python train.py --n_layer=10 --n_head=4 --n_kv_head=4 --head_dim=32 --norm_place="pre" --norm_eps=1e-05 --qk_norm=false --attn_scale=0.177 --parallel_block=false --init_std_qkv=0.0151 --init_std_o=0.00339 --init_std_down=0.00339 --weight_decay=0.076 --warmup_steps=200 --schedule="wsd"
Each number is 200 + 40 x the weight over its row's rms, rounded and kept within 0 to 999. Layers, rows and columns count from 0. The size before them is the row's rms in percent of the matrix's.

# up: layer 5 MLP up, 256x64, rms 0.248, rows 173-225, columns 0-63
# down: layer 5 MLP down (transposed), 256x64, rms 0.245, rows 173-224, columns 0-63
up173,107,150,193,227,179,190,173,242,193,190,248,157,207,189,209,277,240,285,165,168,206,242,231,183,272,199,169,234,212,159,206,158,126,202,184,95,231,258,221,194,230,197,174,217,183,278,156,222,215,128,171,136,230,161,166,238,179,205,193,170,205,271,194,175,125
down173,120,214,263,247,248,176,133,119,219,261,153,137,230,268,191,167,214,155,288,167,151,181,210,175,229,181,248,218,178,176,184,209,242,226,152,232,163,169,167,235,192,165,199,209,178,198,234,225,189,202,250,188,168,307,226,208,145,267,182,226,213,241,178,251,242
up174,104,136,143,142,174,205,224,130,203,194,211,223,207,255,265,210,246,211,249,235,215,203,223,192,258,178,96,209,249,228,211,221,189,203,154,225,247,208,170,246,199,163,261,175,296,272,166,201,182,186,147,208,190,213,145,165,241,180,218,164,127,264,214,194,161
down174,112,196,188,217,237,249,146,268,202,202,130,199,173,173,246,217,208,258,236,223,150,303,234,143,184,220,178,257,199,243,202,150,241,191,227,232,187,269,200,129,270,196,213,229,170,138,159,223,187,272,234,199,215,260,206,263,174,204,202,163,228,167,182,216,128
up175,098,193,198,172,181,179,140,181,251,213,133,220,237,204,179,159,167,248,165,330,198,239,146,182,241,151,169,240,228,209,209,259,180,243,249,213,209,246,258,181,162,212,194,208,255,249,193,198,195,238,109,222,229,129,175,229,154,202,181,160,184,137,214,233,253
down175,099,165,214,174,202,263,169,186,118,218,221,220,160,169,264,248,223,174,193,132,82,216,263,170,207,173,219,190,195,241,213,218,193,185,129,208,199,172,192,176,285,164,189,193,130,287,158,164,197,219,215,239,207,191,210,162,139,265,204,172,244,148,181,188,230
up176,093,110,182,215,207,140,238,216,176,86,209,200,147,209,208,210,167,227,220,205,263,227,196,211,300,177,235,216,233,201,156,168,217,230,207,207,149,201,261,210,253,154,145,263,245,226,166,265,239,184,207,175,193,117,139,222,188,147,198,176,205,223,257,211,190
down176,097,316,218,226,159,151,118,164,218,241,127,240,172,192,161,217,199,205,178,175,186,210,208,209,228,212,223,160,182,169,266,198,177,203,168,129,209,160,271,187,160,171,238,135,306,144,203,145,131,179,219,190,237,242,218,213,208,220,169,216,230,228,239,225,223
up177,095,206,222,225,171,143,172,218,183,167,147,229,164,232,210,250,322,223,218,123,246,231,138,262,250,204,142,180,137,176,192,218,170,189,184,279,182,221,230,229,237,190,187,188,170,258,225,145,199,233,169,231,147,202,192,245,258,286,214,186,218,186,205,220,149
down177,100,198,137,123,179,214,200,179,205,134,224,150,197,213,204,204,195,172,219,222,186,191,237,267,193,155,253,236,228,136,138,186,193,187,172,226,180,116,182,214,193,181,182,177,223,224,134,264,118,215,246,187,165,226,211,71,183,222,239,175,116,224,191,167,224
up178,105,249,221,250,197,220,194,186,212,253,142,158,208,141,140,251,196,185,230,191,191,209,148,258,146,167,265,191,162,246,183,246,200,256,152,243,252,190,156,127,210,197,209,205,237,199,220,167,168,160,163,133,236,231,109,235,210,215,203,218,285,154,126,230,202
down178,124,275,183,249,182,226,243,207,190,207,267,136,182,167,157,178,202,174,261,240,193,157,146,159,220,192,148,187,200,188,217,203,159,223,239,216,164,218,272,173,153,192,194,224,230,210,184,124,252,145,226,232,171,149,172,214,277,177,191,226,231,219,170,75,263
up179,093,186,212,136,243,246,210,203,251,204,232,215,145,166,188,229,181,209,167,145,212,149,189,157,241,146,223,310,240,222,227,176,173,206,262,190,172,258,168,192,295,156,179,219,156,221,230,214,219,195,203,157,156,197,202,75,218,185,252,213,181,231,167,157,245
down179,080,226,192,174,250,226,190,121,221,174,120,148,230,211,226,212,168,206,223,210,294,260,184,211,240,148,185,196,206,193,148,233,137,242,202,175,175,148,240,191,165,216,258,208,226,243,188,175,91,237,178,242,273,209,210,195,185,198,135,220,157,139,207,204,127
up180,087,107,263,240,182,213,162,194,195,153,132,207,235,182,201,148,149,228,212,207,219,226,168,230,178,149,183,237,155,150,183,198,206,187,270,212,131,181,151,146,227,263,163,216,198,222,246,180,200,257,165,227,141,280,209,187,177,160,200,128,223,265,167,259,156
down180,082,189,219,245,250,231,183,194,205,235,144,298,242,224,200,129,222,105,173,201,169,147,260,247,179,223,205,198,206,223,231,192,249,208,192,168,199,188,164,211,220,165,220,207,192,226,239,115,149,185,232,209,235,246,210,65,237,182,200,148,225,177,236,155,167
up181,103,188,296,160,196,240,117,185,232,186,182,223,262,142,135,203,283,197,239,185,265,141,167,196,193,163,258,189,186,131,203,193,209,207,204,179,171,206,193,259,201,182,203,257,157,191,175,173,200,139,163,253,173,271,176,205,175,154,241,269,259,163,158,190,203
down181,087,192,175,79,225,198,273,164,190,198,187,222,213,261,289,190,204,191,245,284,178,203,193,219,200,228,169,147,152,212,201,248,194,171,174,146,199,219,196,259,186,222,149,204,199,193,210,250,178,177,250,188,261,122,235,125,169,194,190,298,180,194,250,196,192
up182,098,164,254,227,192,263,205,227,194,289,182,147,221,197,253,171,153,244,218,184,223,200,199,125,292,180,216,208,189,253,183,247,189,189,172,193,239,201,203,196,226,206,240,273,168,170,190,245,194,206,221,135,206,127,234,244,218,112,247,188,174,175,198,238,93
down182,106,231,145,225,150,161,151,215,271,224,197,139,145,256,179,229,254,192,202,220,202,181,142,204,216,235,176,186,218,260,256,235,85,179,270,190,221,236,141,222,209,156,206,236,210,194,256,215,110,194,223,222,175,118,173,211,212,160,225,218,240,141,182,201,191
up183,091,163,143,184,160,201,171,223,197,201,155,175,160,139,236,273,173,85,212,149,243,139,173,184,240,164,216,261,199,198,276,174,193,281,224,218,208,244,189,198,226,266,244,221,215,211,217,199,219,177,227,277,210,173,176,217,295,182,189,179,148,196,261,206,201
down183,105,247,209,196,168,142,193,202,140,156,209,246,258,138,198,154,153,185,223,245,277,268,197,293,179,206,161,159,141,226,189,176,121,179,190,220,199,213,258,230,190,205,239,200,189,205,168,180,161,150,275,159,258,212,289,222,242,230,224,203,164,215,224,166,165
up184,093,179,195,191,156,246,181,102,198,186,180,190,209,176,227,212,183,252,227,218,202,277,198,171,167,224,249,243,278,175,231,242,245,238,151,141,222,118,140,190,182,259,182,162,161,199,210,163,201,264,209,259,258,282,132,223,174,179,209,200,206,206,167,254,250
down184,082,225,230,171,197,234,164,221,204,221,179,189,218,234,244,190,210,219,192,240,232,297,181,211,158,214,213,222,217,203,207,237,160,206,173,216,162,222,184,166,322,255,194,150,234,234,254,174,209,287,82,217,187,219,118,237,178,238,156,271,229,219,240,186,219
up185,118,200,228,189,127,193,179,179,187,204,218,214,234,262,225,190,259,182,164,276,245,211,194,246,199,139,183,282,142,234,213,214,245,293,195,223,238,177,204,237,218,242,218,181,162,244,164,238,160,171,158,151,240,158,148,189,171,149,176,231,229,111,151,152,143
down185,117,181,205,212,188,193,130,121,193,187,260,226,181,232,206,238,191,185,161,128,203,129,200,200,184,291,150,98,137,178,188,205,217,160,208,223,270,150,152,241,262,203,206,193,169,174,249,233,208,214,212,189,171,235,217,156,267,179,179,202,188,231,274,149,147
up186,115,229,217,236,239,253,206,186,238,212,227,175,189,182,252,220,165,191,236,273,245,255,257,173,198,132,240,252,205,123,230,206,182,177,175,237,213,248,165,206,210,200,175,178,140,301,125,199,202,184,172,210,265,263,202,149,156,127,219,217,155,153,234,210,261
down186,106,298,120,284,207,198,192,224,184,245,159,205,165,206,195,195,187,168,132,234,226,185,211,177,243,257,216,122,178,171,238,173,124,144,186,237,197,207,203,171,230,219,203,297,201,171,205,201,149,247,150,209,195,198,260,109,205,228,147,213,263,195,205,200,197
up187,100,188,262,229,193,158,172,210,190,240,146,165,184,212,197,181,123,142,230,244,221,189,201,264,163,252,208,152,181,221,190,214,187,257,212,223,154,105,200,185,141,180,189,236,251,238,181,97,211,167,146,230,221,214,251,141,180,181,195,235,262,132,136,234,173
down187,102,192,154,179,236,185,196,233,199,213,231,192,116,201,165,239,188,209,211,145,215,158,207,291,241,183,189,213,180,180,146,181,180,160,224,179,218,125,185,262,183,294,210,188,184,228,183,226,130,221,297,254,240,229,184,183,220,257,201,206,153,172,240,265,294
up188,090,219,260,278,143,233,182,187,148,194,204,209,179,125,107,181,247,160,243,281,177,122,237,178,148,213,196,183,130,162,195,169,203,206,164,202,223,224,235,254,267,242,225,198,173,288,194,187,183,153,188,170,230,171,237,161,154,194,138,166,211,218,192,177,199
down188,085,244,189,180,204,139,235,173,191,244,238,185,186,202,231,213,209,207,159,179,155,255,195,226,220,147,263,254,182,137,239,148,134,239,245,246,215,242,242,223,172,256,245,258,127,278,227,220,262,181,198,184,172,185,173,205,100,254,268,199,199,189,194,227,156
up189,087,205,184,195,187,132,219,214,153,191,227,242,220,178,218,125,180,223,164,194,261,207,205,164,288,182,270,179,139,191,162,191,209,208,181,171,208,181,151,179,180,241,143,257,172,227,121,275,230,149,171,146,140,131,261,173,237,239,166,241,176,170,162,248,241
down189,089,150,155,268,237,150,181,194,217,184,173,142,270,231,209,175,196,130,247,173,196,280,259,197,174,173,171,189,210,226,246,211,157,182,277,204,184,193,152,191,175,203,209,140,146,183,97,239,159,160,184,179,220,216,235,178,235,238,169,184,237,237,251,112,172
up190,117,216,165,198,226,208,167,205,179,194,224,212,193,273,214,201,253,154,215,196,173,152,152,217,228,167,228,246,295,169,210,273,194,213,160,140,202,273,191,229,143,260,202,178,229,210,206,258,130,182,233,149,132,169,156,202,201,139,227,264,262,201,214,113,167
down190,115,259,191,192,203,197,262,218,225,175,234,174,146,148,213,192,197,170,205,189,222,185,153,247,178,265,154,156,267,221,73,192,184,218,171,221,249,170,256,245,204,247,205,239,202,171,221,217,200,262,177,160,137,189,264,170,176,246,204,153,110,174,140,240,196
up191,105,148,302,229,187,187,128,198,263,144,203,261,225,254,199,239,197,248,204,222,277,182,139,197,176,172,271,177,156,231,170,235,166,190,262,206,150,184,262,190,254,158,192,168,221,189,244,146,145,225,131,155,213,191,154,226,190,171,165,221,224,178,159,171,190
down191,101,181,211,238,227,185,232,220,195,261,181,194,258,250,285,258,220,268,232,136,171,195,193,208,145,203,130,242,212,180,202,175,249,204,213,146,249,280,222,186,234,221,233,209,197,237,188,131,182,222,150,206,231,126,157,203,232,277,149,121,203,162,231,166,220
up192,099,177,158,212,224,201,258,237,230,231,156,231,231,222,194,235,197,269,124,267,237,237,156,222,181,202,162,247,171,178,155,261,202,230,89,251,165,234,147,250,230,185,205,229,246,198,174,148,221,146,250,224,228,168,158,138,181,205,199,238,199,253,195,271,239
down192,099,152,248,228,261,173,159,230,229,185,218,180,207,171,196,152,223,192,180,159,153,206,153,175,227,210,175,307,190,240,290,226,212,195,185,193,189,139,214,234,193,220,230,158,270,180,136,206,162,185,212,192,258,250,107,225,183,180,267,211,264,215,253,145,258
up193,118,200,143,225,169,237,141,173,98,218,171,154,227,101,172,124,224,203,222,188,197,166,257,180,166,179,211,187,246,197,130,197,155,223,189,176,219,224,130,192,191,154,238,254,226,201,246,226,213,194,171,162,194,163,219,208,246,164,320,212,198,192,172,233,251
down193,096,197,160,166,211,209,133,188,178,199,155,181,172,200,188,197,183,143,164,222,186,290,161,258,169,246,197,191,151,155,217,252,181,122,252,134,128,210,195,146,171,170,155,203,170,190,168,218,184,213,175,219,212,187,166,222,161,161,115,162,193,296,295,218,190
up194,097,182,202,227,176,234,154,192,225,207,240,253,175,208,225,276,201,182,227,180,237,244,224,215,167,230,135,232,278,154,194,213,127,196,189,134,246,213,180,298,181,228,205,195,170,171,219,217,207,120,255,197,167,170,175,125,184,155,194,196,86,181,135,182,215
down194,091,213,240,205,222,136,156,186,234,211,152,203,169,188,214,207,213,249,246,209,178,188,212,197,266,200,162,173,128,137,201,256,127,300,207,177,181,216,167,187,167,228,209,170,150,184,221,153,154,172,178,184,258,177,288,261,143,125,174,236,173,270,168,237,171
up195,098,202,236,237,183,192,206,261,213,175,135,201,158,236,202,196,226,202,145,186,223,289,183,144,193,175,246,220,283,213,195,146,269,175,233,224,209,160,254,156,238,240,106,253,218,204,215,255,195,227,168,186,273,165,130,172,167,231,190,183,286,216,214,248,199
down195,110,238,207,157,192,191,251,221,186,188,213,227,218,171,150,143,223,149,216,259,155,222,281,176,186,238,227,236,265,300,127,211,157,211,243,108,204,212,238,244,135,175,176,198,171,228,237,193,236,150,232,182,201,235,284,198,248,181,183,219,208,145,171,208,254
up196,098,157,230,207,197,235,229,252,149,188,245,163,251,229,248,205,296,167,204,266,167,176,243,133,171,130,174,246,254,215,179,231,191,204,157,159,156,184,212,207,193,227,240,206,169,271,216,230,191,215,155,139,204,159,112,112,171,195,212,245,230,254,175,190,228
down196,095,225,202,130,199,191,176,179,255,198,215,228,204,224,198,238,175,230,227,196,230,171,171,190,183,217,129,126,174,166,222,109,213,132,199,196,229,97,210,211,166,179,219,123,213,90,244,181,196,235,155,108,167,224,264,217,258,190,223,198,200,214,167,181,171
up197,086,214,228,280,137,134,232,222,209,211,245,249,285,176,225,199,113,225,167,138,246,156,225,219,237,189,188,172,155,207,168,222,151,153,239,218,139,215,185,108,237,193,215,240,180,212,188,187,208,208,249,207,163,177,216,180,182,128,141,216,262,201,186,248,137
down197,094,106,167,138,196,224,193,177,232,251,193,260,147,226,179,201,276,105,193,157,147,184,217,281,203,199,162,171,109,189,180,228,237,190,185,243,215,230,220,238,207,214,195,205,195,194,189,162,244,207,231,176,154,147,231,231,248,236,230,126,196,176,272,209,253
up198,114,198,130,215,183,196,133,169,151,241,224,246,183,188,205,189,202,159,170,222,164,200,172,173,125,160,251,174,203,231,244,170,212,218,151,216,204,173,158,127,187,184,247,240,232,237,277,99,194,238,209,265,193,153,227,239,227,138,235,300,179,199,160,174,238
down198,149,149,185,172,160,238,220,186,190,183,185,224,215,201,178,234,153,190,253,217,152,193,205,167,206,149,244,175,178,226,165,223,263,285,197,167,159,175,166,173,187,223,202,223,269,263,289,186,213,238,207,296,157,149,281,156,296,179,168,189,181,170,211,202,133
up199,082,236,191,175,156,246,195,194,182,125,198,171,173,171,219,211,163,231,242,247,169,119,204,262,286,195,142,177,177,194,228,265,200,196,265,230,162,140,166,266,220,154,204,244,232,207,190,206,185,195,185,124,185,269,181,152,139,192,189,234,142,120,238,237,208
down199,090,232,227,262,193,195,219,231,225,191,170,175,215,218,206,211,210,244,203,215,182,216,269,221,222,184,189,278,146,252,229,154,140,256,268,202,150,194,177,198,141,195,274,171,94,135,121,209,124,165,184,193,163,188,143,238,184,229,175,144,199,183,142,199,229
up200,103,199,241,233,169,261,233,179,259,228,128,183,218,231,256,194,187,149,177,194,170,231,229,165,272,172,227,225,174,245,225,141,215,186,256,251,217,261,116,172,225,184,103,235,211,215,262,217,238,164,153,232,209,188,164,160,201,197,170,205,275,284,229,179,196
down200,117,161,252,176,195,129,241,273,220,201,299,244,199,141,195,163,196,173,277,201,187,132,233,263,173,240,201,151,187,151,183,210,235,215,183,223,173,191,191,235,145,238,263,191,166,172,151,246,140,234,219,172,164,206,257,272,225,204,184,202,184,173,120,199,230
up201,093,158,150,194,146,236,199,137,178,222,204,177,181,205,228,167,271,225,225,172,256,252,169,151,217,161,184,160,222,175,185,178,207,179,281,274,140,194,251,201,234,239,209,107,247,272,178,197,239,164,209,211,226,201,199,173,141,205,260,198,138,247,237,250,131
down201,090,252,143,166,255,157,175,198,191,227,228,199,211,262,176,169,147,226,237,211,241,118,186,199,193,238,185,159,173,281,215,198,300,276,211,146,177,208,152,191,236,132,256,173,262,178,224,198,219,167,155,157,181,148,220,204,248,251,208,125,234,209,207,172,199
up202,114,211,243,203,166,186,178,205,133,157,142,151,241,201,180,219,158,269,243,207,171,246,233,280,176,172,198,238,196,156,224,182,217,248,202,151,197,295,262,184,241,183,213,221,238,265,158,203,161,191,215,239,224,126,248,245,160,180,227,245,282,240,263,186,218
down202,086,242,190,89,154,186,208,197,239,183,190,135,187,194,238,204,200,168,225,194,232,250,214,186,229,146,226,220,169,156,192,196,163,171,182,227,235,196,239,155,201,275,207,276,175,176,196,134,259,191,253,243,266,167,214,125,124,247,191,208,129,211,161,244,257
up203,094,143,181,152,110,224,202,218,172,244,211,200,154,171,250,157,159,194,219,181,159,117,171,169,171,170,195,247,192,217,158,164,132,244,220,215,204,200,213,208,258,214,262,236,196,252,143,127,187,212,166,300,233,301,224,210,211,190,216,265,168,221,201,184,188
down203,089,312,210,179,179,190,278,158,236,190,206,200,156,188,173,208,162,263,233,177,275,225,228,260,180,185,205,126,156,235,228,144,159,237,167,207,223,219,224,213,228,273,169,193,184,269,229,120,203,204,205,221,243,152,251,243,212,212,237,241,186,278,228,227,222
up204,096,172,186,216,239,196,223,253,205,155,250,226,254,320,226,191,171,169,186,252,203,161,151,167,165,214,278,113,187,211,112,253,226,209,225,202,175,231,203,152,237,245,185,199,205,205,212,187,253,217,236,226,127,187,216,160,188,129,171,237,130,213,229,215,152
down204,081,189,227,206,174,177,179,239,190,212,231,122,209,182,259,163,213,178,260,133,154,261,200,185,178,255,216,286,226,172,146,125,197,164,277,208,174,145,199,159,178,128,236,221,174,182,174,153,223,144,219,191,209,239,214,178,124,188,221,205,119,168,233,198,268
up205,106,187,216,223,105,249,79,221,225,213,232,243,197,242,212,253,177,164,143,174,291,182,240,212,160,173,164,209,227,230,211,167,181,193,190,222,246,241,223,178,136,231,149,246,176,263,170,200,200,164,200,216,284,211,147,250,203,186,146,161,181,201,248,234,217
down205,102,192,167,184,194,251,221,184,150,231,167,233,165,261,244,253,261,250,114,277,202,192,188,195,246,143,167,171,173,259,202,174,201,204,192,188,157,135,226,229,179,81,164,186,201,228,234,168,222,246,188,203,226,275,192,137,240,209,210,143,254,227,228,217,176
up206,134,271,168,168,206,276,178,219,299,184,253,231,165,159,266,208,205,183,172,181,167,231,290,218,191,142,215,220,142,204,189,221,217,228,201,191,191,256,285,179,240,205,214,223,119,253,173,166,190,168,207,211,243,214,239,246,160,231,230,208,148,233,142,182,136
down206,113,247,137,172,265,165,210,212,183,276,190,197,233,204,135,224,213,179,206,138,184,287,224,185,198,190,231,231,206,192,139,210,146,150,241,191,233,253,212,165,264,214,197,203,138,207,238,156,147,204,162,266,134,151,243,214,168,197,215,196,136,248,189,199,104
up207,098,247,258,211,209,158,178,243,280,260,251,160,163,185,198,172,184,199,222,260,224,223,286,176,197,147,193,243,209,197,158,248,144,197,161,196,252,240,191,219,231,155,201,234,133,277,162,167,222,226,189,184,263,292,170,136,160,154,190,196,171,207,257,217,192
down207,101,171,194,195,202,173,262,205,225,279,173,151,79,230,170,166,162,190,218,184,188,244,227,173,145,190,191,219,188,221,257,247,153,188,222,175,234,221,220,227,134,242,252,179,215,193,120,187,183,198,176,189,200,172,223,262,211,231,159,154,310,207,137,176,137
up208,106,177,171,195,184,208,208,164,188,207,206,189,168,186,230,230,259,213,186,269,178,224,159,205,129,212,109,227,239,269,226,234,140,270,182,241,203,192,262,278,127,203,238,172,221,265,180,183,239,196,225,201,226,205,146,196,177,158,160,247,279,194,114,201,143
down208,106,254,107,210,141,142,239,126,196,267,174,181,159,197,246,235,185,205,129,144,176,236,230,125,191,167,182,173,207,110,239,151,208,160,169,203,233,204,236,184,223,221,168,191,183,172,201,229,160,208,178,214,201,130,192,155,203,200,200,162,173,290,215,216,124
up209,126,189,208,254,162,164,291,226,154,188,177,120,185,211,166,200,237,172,281,235,181,143,210,171,229,146,238,212,173,181,235,215,143,257,210,207,181,276,193,159,193,205,108,180,175,193,291,209,169,217,201,246,195,220,146,255,270,168,181,224,230,231,187,145,210
down209,120,175,208,235,289,182,261,275,157,181,180,184,210,159,212,208,143,191,209,199,178,173,260,151,197,148,196,144,179,192,177,115,295,190,286,215,224,236,147,138,234,219,200,262,201,189,186,153,264,217,232,242,213,154,220,191,213,221,187,225,184,225,125,237,170
up210,099,181,232,198,214,248,250,232,124,221,172,191,201,188,210,140,158,221,223,252,217,188,188,224,182,189,204,280,178,197,173,164,188,244,130,162,196,218,202,196,234,155,167,266,185,265,203,147,208,195,168,169,198,155,312,193,146,283,179,219,209,310,247,208,162
down210,094,246,221,121,198,188,225,171,232,211,224,175,140,194,241,163,198,146,216,195,217,280,191,185,230,233,268,128,279,137,223,257,208,169,195,226,208,178,253,237,231,178,164,165,138,147,218,178,245,252,269,216,196,265,216,240,185,101,175,160,193,207,200,229,202
up211,078,139,192,245,174,157,239,235,233,177,282,144,190,144,181,223,210,284,209,183,193,259,223,209,254,136,206,190,275,221,179,111,200,231,195,224,206,210,171,205,168,255,201,202,201,204,193,129,278,176,223,224,148,141,170,204,241,206,250,207,234,123,135,186,185
down211,085,162,203,192,199,159,192,184,201,163,134,174,205,171,155,225,237,213,205,166,177,212,211,199,139,243,212,253,217,235,225,144,136,234,318,192,218,207,159,201,192,233,220,149,148,145,130,225,213,205,172,227,178,210,166,255,178,308,238,155,306,216,204,175,230
up212,101,224,225,249,135,195,147,107,176,206,175,193,162,257,112,168,246,231,206,241,171,194,262,192,235,170,179,233,152,176,283,180,180,179,188,207,263,204,194,155,172,257,188,117,217,183,242,210,163,224,196,166,190,269,162,222,185,250,254,154,261,201,171,166,174
down212,099,161,172,181,227,219,238,201,238,177,209,294,212,161,250,183,180,184,256,164,148,201,188,249,222,202,213,240,131,231,227,214,212,158,154,182,220,158,266,164,206,195,109,245,136,200,127,170,226,211,125,236,125,218,217,190,206,179,179,210,129,173,243,157,273
up213,092,118,154,199,147,189,213,200,154,183,228,246,237,179,268,221,252,211,263,250,239,209,146,185,219,243,151,223,225,161,275,201,269,224,205,143,162,197,190,213,196,144,180,191,234,160,211,221,259,173,207,194,210,143,222,243,203,130,256,258,215,172,191,134,116
down213,103,188,204,254,235,131,238,232,209,252,135,220,235,243,168,161,257,202,203,188,236,230,211,176,221,253,100,226,220,217,174,245,136,240,194,124,222,248,211,236,135,262,86,231,158,175,186,222,195,190,130,203,178,224,195,253,243,220,179,173,208,190,204,174,213
up214,096,139,122,231,201,225,177,155,238,177,227,234,178,217,170,222,266,218,193,269,234,138,225,268,254,135,171,167,256,212,213,198,248,200,194,145,271,229,278,157,186,257,166,243,191,163,176,217,170,281,224,148,200,164,173,254,199,211,221,199,272,180,178,200,213
down214,104,189,215,254,185,211,245,250,171,200,241,241,211,182,206,136,140,165,225,151,202,131,249,178,223,230,208,222,160,218,245,186,224,245,162,251,225,271,243,134,238,197,213,187,224,161,185,147,181,161,173,146,193,202,171,323,242,275,174,157,168,189,266,224,173
up215,099,224,176,232,267,228,150,195,264,200,214,255,182,191,171,226,185,269,288,202,249,261,206,215,194,131,204,210,201,172,184,174,142,185,191,154,119,207,206,213,181,210,119,167,159,264,140,240,224,159,144,239,247,202,208,252,160,197,191,230,235,238,217,285,230
down215,091,186,255,268,224,264,129,208,164,147,144,220,151,202,206,230,215,217,256,199,222,203,148,120,302,187,201,233,192,188,219,196,169,296,210,193,209,166,155,180,223,115,195,208,204,199,198,160,220,173,198,224,217,219,125,185,226,205,189,261,251,256,260,161,162
up216,086,233,146,188,186,192,264,206,231,189,208,207,145,165,246,126,239,188,221,261,138,195,302,189,251,184,285,242,215,230,133,161,227,202,203,223,181,209,216,169,231,204,179,146,206,272,266,159,197,182,255,237,194,153,165,205,227,199,147,216,210,177,103,218,226
down216,082,179,191,177,129,242,184,186,247,141,215,213,225,196,270,161,177,148,223,282,237,160,152,182,218,293,180,200,172,188,269,216,276,246,278,191,119,159,167,241,174,222,219,196,223,181,181,178,118,177,227,186,146,219,179,181,252,179,211,242,156,194,172,226,179
up217,088,200,258,212,201,273,209,221,159,173,172,238,219,194,275,237,163,208,229,200,208,190,166,286,147,191,283,129,218,217,202,142,167,191,237,235,240,168,197,213,166,218,205,149,221,220,180,202,186,165,144,263,275,257,183,215,143,164,184,267,240,202,100,197,184
down217,108,166,184,158,208,177,209,201,176,224,245,93,221,168,158,137,210,218,174,248,268,222,195,228,240,176,172,227,151,165,177,229,189,249,144,193,205,212,178,212,168,177,210,187,169,115,181,125,285,213,179,236,102,228,204,257,118,201,176,142,159,173,207,193,186
up218,103,187,243,172,158,214,143,214,253,222,219,193,162,265,194,213,236,216,221,255,213,182,149,116,264,192,131,165,179,181,233,265,177,116,256,183,216,220,301,245,138,165,159,219,145,230,186,190,236,176,120,220,225,208,195,193,252,229,169,205,171,228,233,193,237
down218,109,170,190,243,203,236,229,173,169,253,220,178,152,197,206,164,131,242,152,252,174,210,199,147,191,175,144,170,224,234,125,321,161,247,205,265,265,268,166,201,240,207,247,179,214,171,201,190,200,182,144,196,247,168,249,199,235,157,148,248,233,267,204,206,216
up219,091,206,216,206,161,276,141,215,171,185,110,198,147,163,184,234,208,236,151,148,187,139,270,129,168,219,206,237,191,179,101,180,220,225,196,206,194,181,248,219,263,156,114,246,242,206,249,201,183,230,174,188,177,118,217,191,210,239,179,188,198,263,239,215,166
down219,090,124,202,205,224,169,214,201,141,162,137,214,174,255,176,132,133,231,137,205,199,247,163,181,196,194,155,150,192,215,200,208,172,171,242,176,253,186,215,166,253,206,237,234,165,211,262,154,208,161,155,302,154,181,179,201,242,151,126,184,122,251,219,209,160
up220,098,207,209,146,182,210,194,192,233,245,145,220,160,176,245,279,257,224,200,163,216,175,272,125,207,219,217,230,208,224,83,211,175,184,257,223,187,270,185,217,174,141,136,275,163,170,243,244,204,175,211,179,166,228,148,164,178,219,222,218,215,209,112,244,207
down220,088,215,168,245,174,162,224,178,223,166,173,116,191,276,154,233,187,160,246,158,199,199,170,171,205,184,212,129,233,170,234,170,237,254,241,176,212,152,181,123,137,238,232,235,217,202,250,146,224,196,166,167,220,229,216,195,192,155,126,253,222,256,283,159,131
up221,121,190,225,215,225,188,240,272,219,147,193,210,96,203,177,152,194,249,121,233,160,212,148,155,201,122,129,213,211,228,165,235,187,272,201,247,186,248,186,177,174,211,258,246,213,199,199,234,241,209,177,230,256,189,216,132,143,126,209,151,241,222,211,230,246
down221,123,169,182,176,170,219,126,147,162,219,198,244,160,226,193,171,187,264,229,174,204,239,153,200,179,162,182,249,233,225,209,222,285,199,196,229,245,170,108,168,205,111,202,251,159,141,214,231,190,226,199,227,176,269,247,258,169,242,153,175,183,272,186,154,132
up222,093,213,200,196,175,205,170,122,248,173,184,192,214,249,215,248,248,135,264,205,251,217,190,187,185,173,190,184,171,230,245,227,220,288,138,177,198,251,279,212,183,163,184,200,184,156,193,216,146,120,239,125,242,158,153,215,170,212,223,229,181,134,102,206,163
down222,100,160,168,195,217,184,192,227,208,204,234,242,210,213,207,230,224,255,177,199,193,186,218,108,233,262,125,203,254,127,191,223,174,209,167,176,198,241,273,205,216,230,190,177,130,215,287,205,221,235,168,266,234,186,203,335,209,208,196,148,217,247,237,262,216
up223,106,229,176,210,213,171,194,154,182,223,191,205,200,137,208,177,213,288,107,175,174,203,166,146,246,223,217,242,191,178,233,164,180,159,174,210,225,138,164,154,229,205,117,183,285,244,212,118,207,232,263,211,188,259,252,203,254,146,210,232,132,186,219,170,140
down223,102,180,270,179,204,169,193,228,220,190,252,241,135,163,199,206,294,175,235,244,162,138,152,182,236,148,204,180,201,190,228,188,224,226,151,173,148,167,203,272,149,101,137,218,264,172,237,179,223,195,280,207,240,168,209,181,245,194,187,234,260,208,185,268,201
up224,106,132,153,210,181,170,232,251,209,164,101,191,166,211,252,251,150,246,264,220,203,193,246,217,211,173,168,191,249,215,175,192,201,261,168,195,161,126,201,151,240,204,210,218,254,171,301,195,272,168,187,139,171,153,232,207,126,168,236,236,205,178,222,199,235
down224,121,267,253,190,209,247,136,180,289,191,219,191,126,184,200,189,279,264,186,235,243,200,212,227,125,181,156,185,212,249,224,172,160,200,234,279,220,170,191,251,214,158,225,194,178,249,171,216,198,137,172,186,203,219,227,194,136,158,157,184,126,173,194,142,135
up225,107,240,286,233,259,121,123,134,202,228,230,281,151,182,175,207,199,186,196,268,153,293,209,203,237,173,261,233,184,198,209,205,160,215,194,194,220,203,149,231,208,253,215,239,177,168,208,210,177,144,219,195,281,191,198,199,191,173,268,191,202,143,195,128,177